python train.py --num_hidden_layers=13 --hidden_size=192 --num_attention_heads=3 --num_key_value_heads=3 --head_dim=64 --intermediate_size=768 --vocab_size=29803 --hidden_act="tanh_gelu" --norm="layernorm" --norm_place="pre" --norm_eps=1e-06 --positions="learned+rope" --rope_theta=4300.0 --rope_fraction=1.0 --qk_norm=true --attn_scale=0.142 --bias="all" --tie_word_embeddings=true --parallel_block=false --extras=["capped logits"] --init="normal" --init_std_qkv=0.0274 --init_std_o=0.00538 --init_std_up=0.0274 --init_std_down=0.00538 --optimizer="muon_variant" --learning_rate=0.0184 --lr_mult_qkv=0.7 --lr_mult_o=4.0 --beta1=0.9 --lr_head=0.00971 --max_grad_norm=0.5 --warmup_steps=0 --schedule="wsd" --decay_fraction=0.801 --decay_shape="linear" --final_lr_fraction=0.05 --batch_tokens=65536 --max_seq_len=512 --doc_mask=false --train_tokens=423400000 --max_steps=6461 --dataset="wikipedia_en"
Each number is 128 + 32 x the weight over its row's rms, rounded and kept within 0 to 255. Layers, rows and columns count from 0. Numbers have three digits each. The size before them is the row's rms in percent of the matrix's.

# down: layer 4 MLP down (transposed), 768x192, rms 0.0412, rows 405-504, columns 64-127
# up: layer 4 MLP up, 768x192, rms 0.156, rows 406-505, columns 64-127
down405 086:126107128108079053127074121150093166118147168157106072083097118158124126193167095110121173137126094123085153088169170163178104148103107071138115129101161126137126112051100102164146098127115080
up406 099:181097125141150152082112141088161114122072125139099111150160038070104108106125124158164184156090097142109145171193137121129151148157155093109135149116110111187207175183144120101148081099115112
down406 100:106196127122137132143109130130088151104156116096136164161136079153191160143101166154114082152170133123159081078092101137131139146105101125139132130141152178128049130133103163131129139096097117
up407 104:181147112123154067117115139068148065125113068175128175173109147091121170085101092105093166131133103093138139111138169176126064255132136111144097124123100118131076090197114096183139149112148128
down407 101:105095116168144202123129142113100101124106112110176118117082142146171137115115133128173135092123198134172152131133126132132124092112137101154173206191063163142088092091081128176135137164150137
up408 098:130120156155111138182129126061161154141171074167204160181104108151139119104106140099139122166149164139163125136155158127143130173088134128168147113206082091113167122107193152119118193058176117
down408 103:129145114108139129139146092175121128139104075115131120125148094127132167096171180136115087086106142053119054128141129079082176130106059096107076091127154139167106137065125159082172099130107164
up409 097:146113115088139115180159072094167137138100103132134175168161111133111145150129113113095201156115172127060146155086110115144187137111123162144129115091111156116143148098125160116135070162163108
down409 098:078123088128091191183117126144156088111142165102162119133107126105090125142146109218078092167083128169104138051121172160120116147112166165164175114113103155122137185112104104122144139109130117
up410 111:169105170116241083109185095139127128155131119121106080085123102140124141083162122131080169177134114160110129045171138160156135132101118066093053182112140141156150071161155156140103143134173119
down410 113:131134136084140095121140172186101140095100052100072149131167112145082177138133109077167167115149209131091142129094089149173174154125111157141111167165116168139128068160109168144150156111147125
up411 091:134084149104112123111110121054110091129127061123133078147160109159139078121106144106099125093163168068081139117122130147139157081110194115086131119124130102156083117139173111145119148152081171
down411 092:151105134098165158112160125173124158079107191131121119065065140112148159140192159154113109137149118149080117131156199119106140195104104080146121148172167152131144073133105171052088151078126122
up412 101:157151132185134101099102090143089177124171050145113106143135115136131102127133107132138133143174102140103089128169137076120134187092093152121081128066118184162132129144255201164137114086163100
down412 105:130106091075181117134127115118101148172115101151121130105218141157191158082105120161179120133109188144108162088138160157124094108141073136146184078116085183125121136106074152211131135092140160
up413 107:115157133133085098173165152166171148143140148131182083100164123157139108111104128121101194099063112141109134114100128164121132124155164110116088143125124187173140152113107172115130131080148138
down413 105:101069164118115143163145105173066143140118126122120133144123142127148147129139157173032184152156089057191138128078111076099124092115130110090132110130128108154121151093195056155090113146174152
up414 088:138117106135204104165123166156119150061130173139083105093119116154156151093087152087082166096160149082094149162062167130170127116179118109129122132099156157136122053129076146140149140133135146
down414 080:116144175105082085051068093144112094119163074088138133154164091142198095123152130158149091126085127159094203083131125090115124109076146152157148101168151122124117159116177130144075102132151138
up415 092:138071122115126140179230167161155104109120139111156117121123162115145136139070139115170075118159103122120114101127110122150134098147128122184156098118083088134130088154146145117149127110131166
down415 077:085078155138095107090102152144079175095122115099140079147147061115149132100090135140041106119098169124133163138154138120149085193123154076096077111162135157149130189117141136108141143130142126
up416 098:166073148119088128165080142119108131131120113149109055133162110076153116144106144101125157127218131140098105132173178103152157136090134123142120134133120170085161158123172039145136129122128153
down416 100:154171192113123094165137163157162140075124178069162136108101091093172104048149129160124127088171144135095113110116139114107156151131113154157088104127093165113131132057108053150150137065125089
up417 094:105137099097081132062180107158129104120097126092091135080078138172146140113149130086112129129137114141110185134080112145132173102147135141154144146183156144178147086102123081100100161153125107
down417 092:158168108172171178134115096183121149173188128095144141107135111111157159135090122122138158155144120143071060134142143114122093064127124102146178102107116074128104174108101100164158138147197170
up418 102:096114149115133054155115113101094099063139129112104170116153128137094151135160183160104118141097110120101136161123134120073138096115109141128143153163094146168171121146105061164145069097128119
down418 108:106092129164096138164130165158105121151134092127177153164144189157109083085132164173141156113205157132138184140121138115117079057121166139134107138157107092118145128140109145081186094148154161
up419 096:150047113073106116126117152151098078111087111126086073168130098138173107116099154090158132106162106136108162107172174166092166153034030111140154148136156145099117122177095124134127122083120071
down419 105:156090123190167125156109171122103127165102194098164051153138172123118144149151147130167089079128125105072072107106185120075178104089173164171138115104082107120136146060085140163129173106139093
up420 094:154121124113135143078100110135159138169169068050169162138121150170126112124152114097142123114131137144124148078155087082148169143118143153118145122104146147139084139243090116171183171164154080
down420 089:059118199131115116100132091072161100161115119148200093102106114103124117155114140123129096197127121120169120137089162076183147149117178093152216135148133145169198153068090155149058100155114162
up421 098:137114153112129142114132132131169125143136091148175172129111128138075131157095140123103106168116213111163125119152140125148112104032107112083120107173117114164113108104135153117113123051094048
down421 095:067138032115138115119118135164120101136205113117128137129139159123123189133193113142128138108082071114145150154117069144151117174098107070134100144080108083103100114078124142038127151160134171
up422 092:115133139165078140161147109145047163118168103060172155144177143123157106098122102130119154112153100103107117148109188115125090102083151193115070142174157127161127082136066094092116127126142113
down422 096:130113127183172167068143125130137088112118150110146084153099134046099098110178106172149125099158133170089103156109088155092151157145098174079137159138123088111089186113073095165127116121051137
up423 104:108134173154089160131143179122078119047170105147173165115156092123150153129179159192150121141116108118162122090092190159110167126074140114118169118183111145150114136191096122147164190191117200
down423 110:099101129165061093090133145134166115155134102131126106120184098099151143098093125129134110169136119211125157192121145195104085186138120142061157168113142141075180121101119132148152087144139112
up424 094:217166106161128105126097113138131125123189131091167184115170056114134106134145137145104118111087146109120120138089097104200158118178066129115099157151187107096145090133171186129104112107090126
down424 092:179096161079109083165186177084152152122170125121160138109129100126127150143131094109118149119154138097129121079117137122161095095127101160165190121175127112081112149151109091185199150093120099
up425 098:246107143133130193124078119127164070136145128114129111137133121062143122096131175144103134148136151112179097141136113150094102089116116112099148112179065133125141151134146138120107115124076114
down425 096:161181086078100147158115075156167114066113080166167147114129175154098097139145108094154116146153148104096185187040127176083105141152104050118202098141046082178088119080102175101176124100081126
up426 101:151106181125093120163145176111148068156125139099154107098145160172130168134124147096115158113085153114116178148146107109122130141147187102125168103204120134194157156116133169212154094152157108
down426 118:145122109134094106079096090084127074151100136114186157124150095098171138142072115062152129111162113132113126103186127093106099122188185164079163100142076119102119209197090151177106104132138162
up427 105:153144153156149148086139149101168104103131080104059139106054040162122102119163138161111093142159129112141148172156148142092151043141147147115125065159117096163095082151133100117109154113108143
down427 111:150183205162147138102085129074144097117088168073161151101136084152094097123131141178148110179072053136123128125150155114164127082148114107139129060135191083132081144174100177100118147113135095
up428 100:212148167131115120102126089139196131095111035137147188098200042075098118128182069157114149113112056135187168116136131173106129124134134120138090121157154108097097101111131140125143176116077093
down428 091:153150119066190089137095138154115068103120168101090073094073165144188101119087158081094121118099143075128098096106143106080097142096118145140095129117139157159163139173106180118111148145114132
up429 105:148105129143097120151107128123135143120061145113146120153171171089069128116156083064141101166161104133137141137126152138156121098102145112173115136118189204072181101106081119125132155115114164
down429 109:092151106085124135080096133113195102118130139150077146093079082142160180137162100139125157146187117133134156199089153122046153154153157104081115040082185149102079139094138088109101110172123099
up430 101:110113155130152148092101076102088120113125037078143098171142107153140148135162162139176163096131161090123101135165134127131073120071103145152141169166153105189075117092124144078136078163166096
down430 112:100112157137105109123102122121149112104122104078059125147135131084120159105219178183135114133132143121115120109087159122109131144090118129157076113150180141219086103112123083103127169147112122
up431 115:105135125143101114103177096141118156141112147082129150060075102085108104169059064077140183145144112128157078106081178125062162178132180094097097139080093091203115120111130132140172156143126121
down431 126:173157118124085051120065121137137108103168084123141147103160135121083120115118140106175124170147069126188090170128126116137110135179092135143105121136130152117123112069150080107141124131203142
up432 107:129069133092169072150102152044155096172091080188113120128169101154134134183117086138067133086136185088117120115101127177142079215160169110136123140181093082077126127102125083104142118162116095
down432 106:119132191080101131118157107155078152139083140132170105119176121156181105067138166096118138158089114108132142121140180106099158141127127113135199108094167122124101195084170163174186078083144135
up433 115:142095095110168126101112101137139148134124142118154114144113170155137130166130092116122090131125121132168149150130156062126099133072100180124095074098187144116141128150129162113137134142145050
down433 121:148172160087150144165145138148132163117084162100165120099079184130140121128150116121130134081093139092135074180121142156153107138067167121183131148114162095121136140133115151108115137128148100
up434 106:130072128122124108105124094132153164109111143142094102157146145143151129130148079133141150165147077107110145159162112112183126138180150140107131078147162112150123135134167083141168093165108134
down434 097:129086158095138121118135147145094129144081164125208142115103143109152131153139105119103142123135081068071101154141161139166172157110125106127131135172175141095215181102090141140155122113122129
up435 100:150149127125152126102147122112146121157175163153079088121131133130113047069177091141111119125069192122111159077095123089155134125134163130111133107101154102100167046133101106164183126164122120
down435 103:172088108094145159072105113147120100115103125063116173118092163174070118162082145107077176123159130144179143115123125114096149123155151144079096193149111115131110095146140169116167168156130120
up436 098:137159109128106139115109108129127126098132148150144162079133141141119199139138111093077109133150143103098147169155106167125135157133118128130123127165124124102062128195076177148067082127187135
down436 100:161119125161126160187156108127111127164144090091107145154133167130145168117128113109129137173084090167121096181118141057094118180170116155126153126112199110095136153140130130150171070078105131
up437 096:062207149103149168121114102114097129105120107080136079120055133107083147161107105175110122068089092155116087150143110092119109080086155215130158118189111160165132108200141139153116128132156149
down437 092:095127137092159086125137143223132099126154126140127098144194103119170168100083159103119115115104185146117114208115138114120114116184105087127157161108110104153083120089101100125132145171153107
up438 094:162159158156077134153179129075154124108183116140161157186180118101139171100124136123099152184111092147189103122115091175143089138112162088132197135083141111169119121118134122089150108043167032
down438 092:119153139118117119166120181146150119096138128119128109137111116155168153137084102092077171151097137079081217111109182101123122165147134155118146137154079104115091177114132199139120144143043169
up439 098:149135130109101113128129117167131102146150122124120076143166134107134143207161226085124125165096156114172165110105162126136061124134109138105115144113091101168048124149158148112084174080090106
down439 109:174157143087137116112124121083047114150102128162131166099111141135173169174088123113183148174131158082150119129208163084155068129103124152159127110137187093156129111234157166147146177156165128
up440 094:116160186114165152165131087104159116037158109126121195143083122128142179186131064070096135118131163144153113132121163129136102150117169153135136134132167139174099055114156123057182126152184136
down440 099:141177150103104122136131101094113131105146112148155127162134157094109143175161086085092094176182152121101074137096113079178148114102131105122137162135078063161120155102130128167093166095151120
up441 095:170128083062091134164100160100131127171143102113106112147078158091150114131134078146162187072146119098147132120114138179129176119106133140142104142126116154103110110136077132150164130098109103
down441 106:127128112121147128076138095120120190197123161101136179112139111112147162147154127123186139117127114127127166146137111113064098125177176112159057125123172102156164138163132108118073120120112168
up442 094:141144137115103111104112071115159024153138108141087174154111047173163130124128127086144116180177179140110161090121048179191142094153148154140123156171103082138178155103177112186096095120086071
down442 096:156118110182151152102128188154124195104153130081124085095140149098079120075092126153219121080134148203113081105124151063120121147141079116130088110155189145126139081126120170109157100120096072
up443 100:124098149157120122054053128133124178114075152110182083147096106114121155157122163139153117139137101127126114109167178143091165164067134218125143134105099114136121077095162161065124201070158100
down443 089:165177171153084113069133131126129145166116161103100114057168112129098119094175116134197082111097110139125098135117160141169109134145136163166133121156149111087153147116148166138120083135133080
up444 090:179135202151088114140112070120078127167147068146077154120121127121090126118125110154227120073153177111130168156133131088175194132121110106120117141133086155125159088080102101176148142156118140
down444 091:145135082142103112158126128164096124069103096115134165125145144163088127163106124140085119133130106170104122094151115115169146157156187165154179145153146112096128170111153133045189107099100165
up445 105:180130130067133089105124106131121171132084148154064100165090149061158115133168120122106177082074137140146223112188113067098112126117142126126161112126120136164159066098148071141085091125089143
down445 112:136140138128148121132173162096153137139153226131133097150081146095175107037185114123138111167144128105183168125043062071152194127117148130108145099109113164099105103173126105196078187119127135
up446 086:131072157092188092119129157134091109147122109162124151125108137113186199112197095136115126093117176118082154115164084100097160128078077154168099129084151147087119102145167104137168084174080132
down446 085:138106150086172105150125126165165114083100103124159162061126153177119072133063137136102136123144151121137105081163142092147124123158120155107079090072193123087114159104176121111078117092161107
up447 100:150121117151116168142110126154128146126136115071089106144105144170117118197121142179116108087157165116161129187071171106142143125136175119160179134130098142074120097159087120112172119121136107
down447 096:123180181144112080105139140074139089171118138126141116138126153136134132124182073110087103122108131160200084162124163181101098078137136119117119126141097144159144161188127129073126117150145138
up448 102:155098141140091079117134101114161099167139072028101123129160175124088082154064127092123138118140114124089138157149088132127137208126102109181079108118114160103164113134206159091190144066128117
down448 117:146112076124170104078104169150101153185092126081108162095171134068175139105164113104128104130101141123121133160102191069138155143156104128131075164143130065140164141090141118111128172089093167
up449 106:097153169151107148126161122134089140205090123101147116158115161119086044155109084114167120147101207157165122102108178165134133115160108135140121140129098141074097060131118174099139148188123099
down449 111:089117126131144070159146139135102079139102090072157156158102129116138131131118106097137170152126051187099123117094100135147103090180151198197178125109171112082141138132107160171199135156130122
up450 104:175172147129105156113137085166094131000126159175138124112151086137109127190076120134139146086124095195124116074137092153141118156113121126124139130129104139124122133129122130076146158089132197
down450 102:177159104081145167100114079168135114152188110107081127124059124110117100152134130133137134141084095171063107137112107115078142114154135125116095133097100154123107121147129141107133168176170178
up451 103:124142082117140113182079086060142138126147101146103145101123158175144081156103125148106107147168186103108123113161116093110137182137124144153127113101148122107114113094138171130117146117133089
down451 095:099121159136157137084165153189120142100111171099157110109120131126099177132121107102119181113082089126143118170110122136130128046144107123074143192119089122135127136093145104101162131158145159
up452 102:121074092089109149154135106172079134110173141136107150089143141166149072086127121143118181129130195109110093130086122158103107089133089125248102114116083128148163124165068108109097136103109121
down452 113:182116191141136100111130140136119091172095058164099127170163092154095164161086113114170099109101113140098105163137120096120080112154089117148131135105132200068161179118121158171167060080190140
up453 098:076122181155178131170197134078121118070117108108147141123128125075115178131155190135128153110179171151170134067106154075155142145095160148129092139099136084127138118115164168092185105187091067
down453 100:100155107077150104114088143095155063140128164110103107148144125121121153137117099143119147170083106071131162144078109099215088160111059108156087165143066094067132126112154185154138128159135115
up454 099:186155191089146139117114128165129069056143130143164102118075121120131103112133071137111136148132135108138141112111136128041145108148118141150106087103089161146119144136128139151099101114096108
down454 104:155182097128144141173132164141126117095141094182085105181159096128110189151157127168100147117113123124097146143153211122096118096130144091116078136166116159095109157184107103155126157076131125
up455 110:143096181120120141165118102131073120118094117134149144158126149122126146145133093088130164154094113144076145120091153069121067147118141190155179151154103167088123168103124146161107156146162129
down455 106:156176139134113139137121135100139172167141174164180173117106113150182104162144160079160102087147071115111080096121158099108110100118181180092148176108186080153136142050090099167183132135110108
up456 099:128154108111143158110106116097049158007090124095119150118096163153090160193085085120099142189121185134127107102132178114112140100112086166100127123145108148174117144111156092144111121185136144
down456 098:101151074140155155108116098124108100097136190143132139103128107105162095121115171109162174067160157120110194087099145093119184145109151178090111190080112127099096105115060087112098125126086160
up457 092:136133186127222137102139074168140152142131115127114142115137160103149144200149094125073119111118156126121118134074128240085154084115074119099047167134153129147160130149100136084126199155085126
down457 099:146140149109136157150126128131136132126056126092136092122132110165142144115147135091154108121147137137121149090120127102105181145109055123114176120165107193117109103134154120188081112087149192
up458 107:088091104109143060156167137091054143080119136145114149134112126178106169140101147132173126119112189155138099142127168172049149199188129147137152162190070126116117164141094122096111050128232124
down458 127:131172133093128118130211155092108159147080183155115083160086086124145160129140140063136125130140128117125114131130108116089134121164126108124127067139125079154153096100132137111105091165126126
up459 105:090163141062135170122060100095178129125111108113151135123088102071129103128077082142198081157118119166076153169190110132143145112043151104120160082104171118119092119167092134143108122151108124
down459 101:095092104153076157107124197062128130091133116130155093166150075131072098080176058180147089127097111091107159183165097113164181103147085085184160180168091113139135149141073148150122127128092158
up460 097:110104249108067116119135130152087187057043141103140187128101109128113097122137115152123189095189119088138094158120186138099137146073111160153093154154144104129161124132105133143133095091114146
down460 105:118165141108133174068171105146143159114112119104138040171147177154100148120097143136096101165029135150182162131094168137148094173136082176130122136086172093084133151115142097118049167146090140
up461 088:146172154072158189139173144111116116116169154110106141160086100177187172105109115123094169117146116124161117090136140109159105148124122091166131152116145157152157085155081126132079135096139154
down461 080:176083116177107140121115100134118183103128052165131122105179151086160133151131129097165116086128146153124182103142089187136133121119150218136132122150121081173146180133154126133168104107159114
up462 112:155100092121139045171165113087143141102136111193111139138095154087160161139121131085195147203167192109080166113173145124168172148161177147112121132129110111140123162234210121094128117072188130
down462 085:128142066082144156105136167130133126129145084137109163089140108139110208129100113158131143201113138064076123131164135059127130146087145136161104167191165162153156097144150162140106147068134095
up463 101:169120160157178000135218103075174139140132090179096146110190070139177115127100126138101095149101157142111134116123085160145087101151101150083129137100151099178094167154166072126171149160133162
down463 094:112088176106099114196127136104108144154130165141180114146153073126139107085181118118139145101191144134112103126158141155159124107160095108104127103098149143118093150184111116128148047152177130
up464 129:097108117098165177146108117124159137131162178160118086145096126149142140109129129153109117066127173102175158091131126147059114152161165115155179135160100193122168115210084128146128108160155137
down464 135:103114112168159185176179144166197068167154139127150109127097160097183091065162170151112129092108127121084110102077145087096133094136132147157068134130095110147147169130112112210194122108115169
up465 107:151190068094077064165075165135176114125107111083139130159132113146127176134117128110166144152097156109133135122109188129113108105183155127077153125124140089140159136130249122090168126156122146
down465 109:096191141138104142107105165135135149137165067133107083174109116172128146105040107140140130159157073105097127106172110077175096148126181150089126144170098144094131113107142128111149145102160160
up466 093:091092100112154103124142126079112136041168145129135137149126116100148129118171102171242133182151086072113124141098137134094143100110122160124188142176107114130116139128187104137142072138112072
down466 097:131111210111101136071154169160217116118147105161112120174071129107141128077147158211163120146091121164112158117119128180117107151110152141113122109143130100092150126159091178130113115151106154
up467 101:145116143103111127109113073071169116143120101086083117170087121170122105171096139179114165105090127146120144191143098124150161155129184173137075140084178127123092136140119118149171055145154185
down467 095:143082110155094199184136077099124126168144143101149117183143106134172129171085157080145087144127056135104150163158098161155123134165123121111171113157110117128119133152121096149092163154136079
up468 107:091108136143091117155139130105126119136168174115146107161158083163133172181125130133186134114060159129099132117095119097166117133086166182096102104131107066108057185175182146065107170057183177
down468 101:184138159067110086133153116132066091143106126108102196136089043136129078169157124145101144154110149042143109156111069150123152171150159130151065103129171143098058147167106102128121092111192117
up469 094:151165164103156051136149147137091182151123091133101141142124169130104122090081098153160107118136154138159125146175180066078117102121149137124113144120158129102135115105107097104160106116194133
down469 097:142191125136140186081100148178130116099131188122162123105130142175145086091068130112108059126119123141142095119099121086074102128178124120147129129097116168174051115105122116082102147191117160
up470 107:077079121136111118121146123169076076154125111083126119144250065101142109115095078141144159115105115112140158078060154193175115124136104063127171150145110121074161177094152122103211072133168118
down470 104:092107122167087114173125100114145147070156116126111096121150150182135135114170127183118086155167173155104122164142143151171063139111124179181142117130134091131155163143141125116136164122134122
up471 104:128133084160143151148129107125150088178133095112102119090122116111147094128146117094141095175064184116180143157150106118110110170102130166118142103080121159126107133120077155123209099121131099
down471 106:077139186139108141150127094092067086169102110155082083122149095109091135149157140166115159102133105075100150157122123135188170088157128117098147152126087149089156149124109140116146080150173141
up472 107:110099073110162131138105117081136088090115111150059078134105052106100132157113172114088151123116133059119157115129094102106128133161093097202114128133114089146113102146135175147106113084124106
down472 091:146182137139148123150183182097122134145134049119103144118119137118144099066081141163137187119138137147133132171098151145084126122120150153080103131120121168164115176168133092114186135100085149
up473 104:089141156137155107153106121121137089091113109146149161089215161153095148175140118161128076098148143111091155119134164137181154094115128123072181138154072136141141112171179137100120157112122106
down473 097:124187149127148108127072172115121124150129172132143146158140128137153143123146118120132164145163075139102136158115120116102087158162074080137124159117128134105171136067112108132100168123059168
up474 112:143052164116065141149138109118119190185098124161123066101084102076134168129171124113117170120118106110155169149087104087121116123100156135123116110099098183125189057105128096134093124120159123
down474 100:114153120151138158148066135159171146146140194141146089137114122118180129132136162116133162153169111112184126130069134090030072072121090124091140130157168156135112127077137117161152122153102133
up475 091:184144149169102057101127097093137084171166086144157193137114160190153110104038066108160148141144084158142054128107138108091126172124136196143123055098148149115178106125133104128135164118138121
down475 089:125150067121164122130132156127111092111164119124091114170044067027168112110118112135148099111107182119094147103107161185128170157156132137112127134078130125123127148147124036113142177133121084
up476 106:104136162133125160173073158114128106128139114097113092167110117145117109158137179124153133089154147148227136164157152071141114158092111128162100075140148146171153093123167147092078126146142155
down476 103:142180082127101144120095124095168118059102064173137137062103053091155154130161124186112146088137141101075129138142125187142171154101109127100140107099091134056101156156085135106136096141109150
up477 111:092101119096176144169184101052164117129166163145139135119174144106108118116165057126179131140144129128119171154189139115120137121134185167075179182078124097118104117146105082157186149112137171
down477 112:146135185110104094167148185114113145142123149070153141122150091128116075176145134111089063175166131160077162152173157130133165140163096150111151098117101101159097126160125191137148136097088120
up478 099:098152112139092102098121113146112060146160137107156158153212082109158110158141132144149146097108095138217115141083114162127111126082117070158128114156119089105156180126092083086138138108126162
down478 089:070108094105080146145158126135132185156137129120154116156101139134150152106153168110111088018135089129099097088109114084139140082178187151137199097147121134091151135160138112087107155139129096
up479 094:144165148175196170138099108167112076072117103147159155114094150174174068127125131177177143136126155122146109147163074105156146114146142140125122134092174134095108137095133183130189106110079127
down479 097:149136145147159113104125125143157170126171176189157165090154146148090176097134055174117187138093138194166102102114096119137105118183118134126117142139137114099104143159159148157102124134158124
up480 112:072131105169133064106071144103090169072146066154124132139123094053078135191156156115110117123104153115130108106165095101049156137176094151168148122155104113097144113157166147150152092118115115
down480 084:116122127165090128105144169117143119122131133143159183157207178120117148192045134123136123155111138151161115096109068070085171120128152145135167129153119124143109135129128153101176134114142118
up481 089:119151115076245163168122088167122165212071166156129146102115121136168106140156121174100125143061096171169106102117122132121177165096137118141152106155149157087156180170123153147199124121183126
down481 087:145153154073152212132154103111161090114105099149126147138085142181069082200114142112142154098158145131143107100167186148112132140106102127148112125188126154161074123086077182068058113095169140
up482 099:123121151146184127043111137166089137180127137127158091182127089098075144130107140095147128175121184131099188121099099116094133099117101117148135124117178155166123183108116154146085166139159122
down482 105:181117120121141076068133087121119087187093160132133142089084107128069141136120095095106124107121125118189112101168150125162083151153117168144078068093150158125144136130109173132169105117119121
up483 099:144151092180081117118117106219116131128142154150178130153142074137211175120122089152148143109133133096074080126073114178115146165134044127185109184097140168113144188137143172137166134120103139
down483 096:142087148112151172132145091058118115118104143116099137166104139165055112126202097093165148157104058140191196124178126132175134097088198098129158130126134113131158128101145127183100160207141147
up484 102:136148136109207120094095109140132176193140133176094176205096087194174131140169100092111124134099090102188102159134092127162135128075075126097122111165128094130083163139176111066158104130121043
down484 108:125098132126109067151134140112098096207183149146173125115116065052160116115161126122107120149150107136095109148112056148171101140084128149117184170092174119111130156164173073141176131150082103
up485 096:099134128138111117110121122074209176128081149092144153130157119146177143077121105083107151140090139138150116148134145116120153155184123151099185184167147107192159141128055136143145138107112086
down485 094:163106143147101129130130152169062112160131133124113145109090090125121113099102094150172119110131180130149138073154066163187094106102117103138067067102104137088147160107240131098131073150152163
up486 098:122109144130209113173116143150160138130117127070099148134105084156076203134077132120114118049170093103131126155118138166096130099172132189144125124172165178079147149126084110089127131138126134
down486 105:114154149158111103054132080142113117075122173127178095099168178152133091095185069150082095146125106095197135096082167109139218110104099117177173095103132131173064093155182103130114117163129116
up487 095:105107168159072075098106080204164194185140121117135099130170125139158120097116120107121162129152103193219178121116103144065123091091156128126101165122099180142095112122143070027137161122182157
down487 105:101175093141094093116117136083081134166090138109131118147094087110156175104200121145125144146124125106091123176150075177135155148182117086137079098135114110117199115166116059155144142123126173
up488 096:200107110110092153132149136131135160141126108161157180192135121162131151136146130136136090142151127129155123134147098100080138111113117119168121118156156175124110105107220140118181141188179134
down488 091:115105103184095060095120101125147141104148152119121062144150091143110150128152113102143095110178106037192159100063169186147101122164088128079136148142155109117102159076090100078130082094136186
up489 094:067137104161117096193142115161119143154137182131142102168150081106103179137153156072108120104168167172148098135105135117093111074155112113156166128149093100093202159157175117111160106104094064
down489 091:162120103161106128132131163136132143145114094107133154127051124168112124131108153124133158166076144147134202172140112103162129158187144121112099132130141155116099081039114117085082126137140150
up490 094:147144121128152162112090184144170193135097111140113118124164078156166121120138156164153102128076157072118133139153095090154142189073133137110161161150144129117165155100155143140152133102091093
down490 090:058094142140154124137136110108093159133131147143126154104176186082134161159127112102067132151155155152105117093125091132123116079155124119133132109109166114171115076127154074123073166112067137
up491 091:129071100053165151099073130077144141106122122095070103187100172130124083137081128184144206103125096126201132132146168083122144170080140074141144147143117178135134079095123115155135089145152121
down491 086:164146096086047125166153145129114125133092101120142136112187098128158104127095080135101129063087153170060098129106109193123113109118111140183093124148125122126118189123177104117185144110145102
up492 087:120154140134169100127082090133092100154199112140139185162092122161136122196108149147162088104109116136118107113089135150129186122114148182097062126228135125125131095131163157120134104142174176
down492 097:132086114127133147161142141165148107104116169142079082156115162150132157116081120112149171130130121138186166122155122128103136105166102094108139134088120169176162092101095126100122183081093129
up493 103:136146117132120160082229091092157145132099146112079099122114159134094167117116084071116137136116077156122128069096068126121151112164019130196146141159121161169151097130125147127100167105158138
down493 114:157114137077147169087131134156136095125156117126063042133150124102073137149156117163083123150152103138142089110157136157167123108161121114108150104112141159102108079107119141144207081158157081
up494 097:150078127149127086124121161182065206144080077144135118173101053172136150093114137192139159068117109135090106112126094118146135090141153162153104133132138140097132115125166041128124111122116113
down494 091:101106120070101099132181179115150125138127188137078102179181133121076132104133156112107107118091146114099086124093099177136107148097193050093101160113100105183177162152106154114082090161110171
up495 093:160094120175086156118129072137120126147127128115175088150116155120107143120040138110156137119131129142130127127124124100098153128132142135133115149117123133160146124140118069166143132161153131
down495 098:108148182184153172111164092141143158144120100060104129123181144125132071183244137126122154121140091181135125087115139146149131138082141070138082144161161139137138124107161160082101093141091126
up496 107:094112077086120159089104152150137067076125139115183135074152111145133140107142120139130165114137149106150119170147186168104154112146170149143097145126196112109201163137122211096128103100157138
down496 117:100181156073169129095099206136164161142091122115107113183133114120124139095112097178115138104152131096133095111146094138145129155126098178130080132121141160150164128123134073140171131109165105
up497 098:082124141117108126146119086148177092097078128111139201082213137111152137203105121142146133126145173093145159150137191151152126087173140115049133137165119131143127126183142108115129160075102127
down497 083:161126160136144105124034143173123132046078138113147155130114087200070177153133096061154129131160086098101184147129144095128131114122124093095145149133179133096122156089156151140099153124140133
up498 094:158133178109147083123140108115123198113197153160139111199117104159158071126120119140112099127104113117180097050116134120103076113162150155145052122140191130146143134100135099084123117115093101
down498 083:139114164100143134141094132163099132099107084128153132070184120160067161147116106110149147135169131093120160175147148050143136076145150143114174160098045076118115134161133120169090141136111144
up499 095:160158167090144178181138163190102101069161140180136115102114149150162109183086165076126107087119133114114124176155081108108192141141112126063123129119117126120128169150151152125109162133197149
down499 094:162062124152149149126136160155171134109168159091147152172059118089125125080123138136154150139116150178166198103111130114150108088139123188175087144168151116078179128136154108136120068106140112
up500 096:177102160091151140132135109133130179133125074091147117132131150135168138111107131105109094075101119096111119125149112144128147113160081120151112125154109143099161169165091158138118115116156168
down500 086:143086126107080131041131095109104117121065121115149100112205167175120123150129115098155107088130160089121147134107166115115169114155167155065177144129071106172113129122102153094158189141094116
up501 098:103122131106101094146095138061108124121135126129143108101081146148089065198121127145146126126126118103135105103129127121128061138095085122122141117155166175144083171146196170132129125117170128
down501 095:150119141180149178164173070112084162142130111118161152100153130082175129103102166135119122143154075171114154108118153095091064159119163161104127112044112164107109110155149103141105068135150107
up502 096:108171145124173130122127135139140130121157102107151088107184095091113098132131161146143176127162104102097170148183142140111149136120071168140145121107065158118144170125109098149137161154106161
down502 093:106092121074164162180082120109107116182104113101120148109089115125125131144137095132106176147142129156157086150175132128124078141114105168117167107153120153087119124142086172091110138119178157
up503 088:122142139089167123091131157142130218116153152165088134177140151174153138148133111098130113119090107116192133163136113098116138147102078075098150107144149182187098094184104077096152185129151146
down503 082:205030161098127155082130111115087140116197119151148104137088153082120098108137124133134125126083177108124186082141163157163108099084190106163126117140109110123172109125174167125139066106116146
up504 098:148118102153149173073123116121107178068155055124149147142139041117131116120168090115133116119113174162143177149135184140115155123149152070197082043085150127123083128116107170141076099145095140
down504 099:145091151184149132114159188114180124154130144194163090137126119110187131132171113150137106076142155130149116123127145082094125087155129175162072086078125085115123161128142101131174094078159128
up505 093:103057180165095103108171149127165143141119123149057122188145160063133152106149176130145113172105097143165178121140143153134081099155132165145090126157157121115127120091119110142095138093198098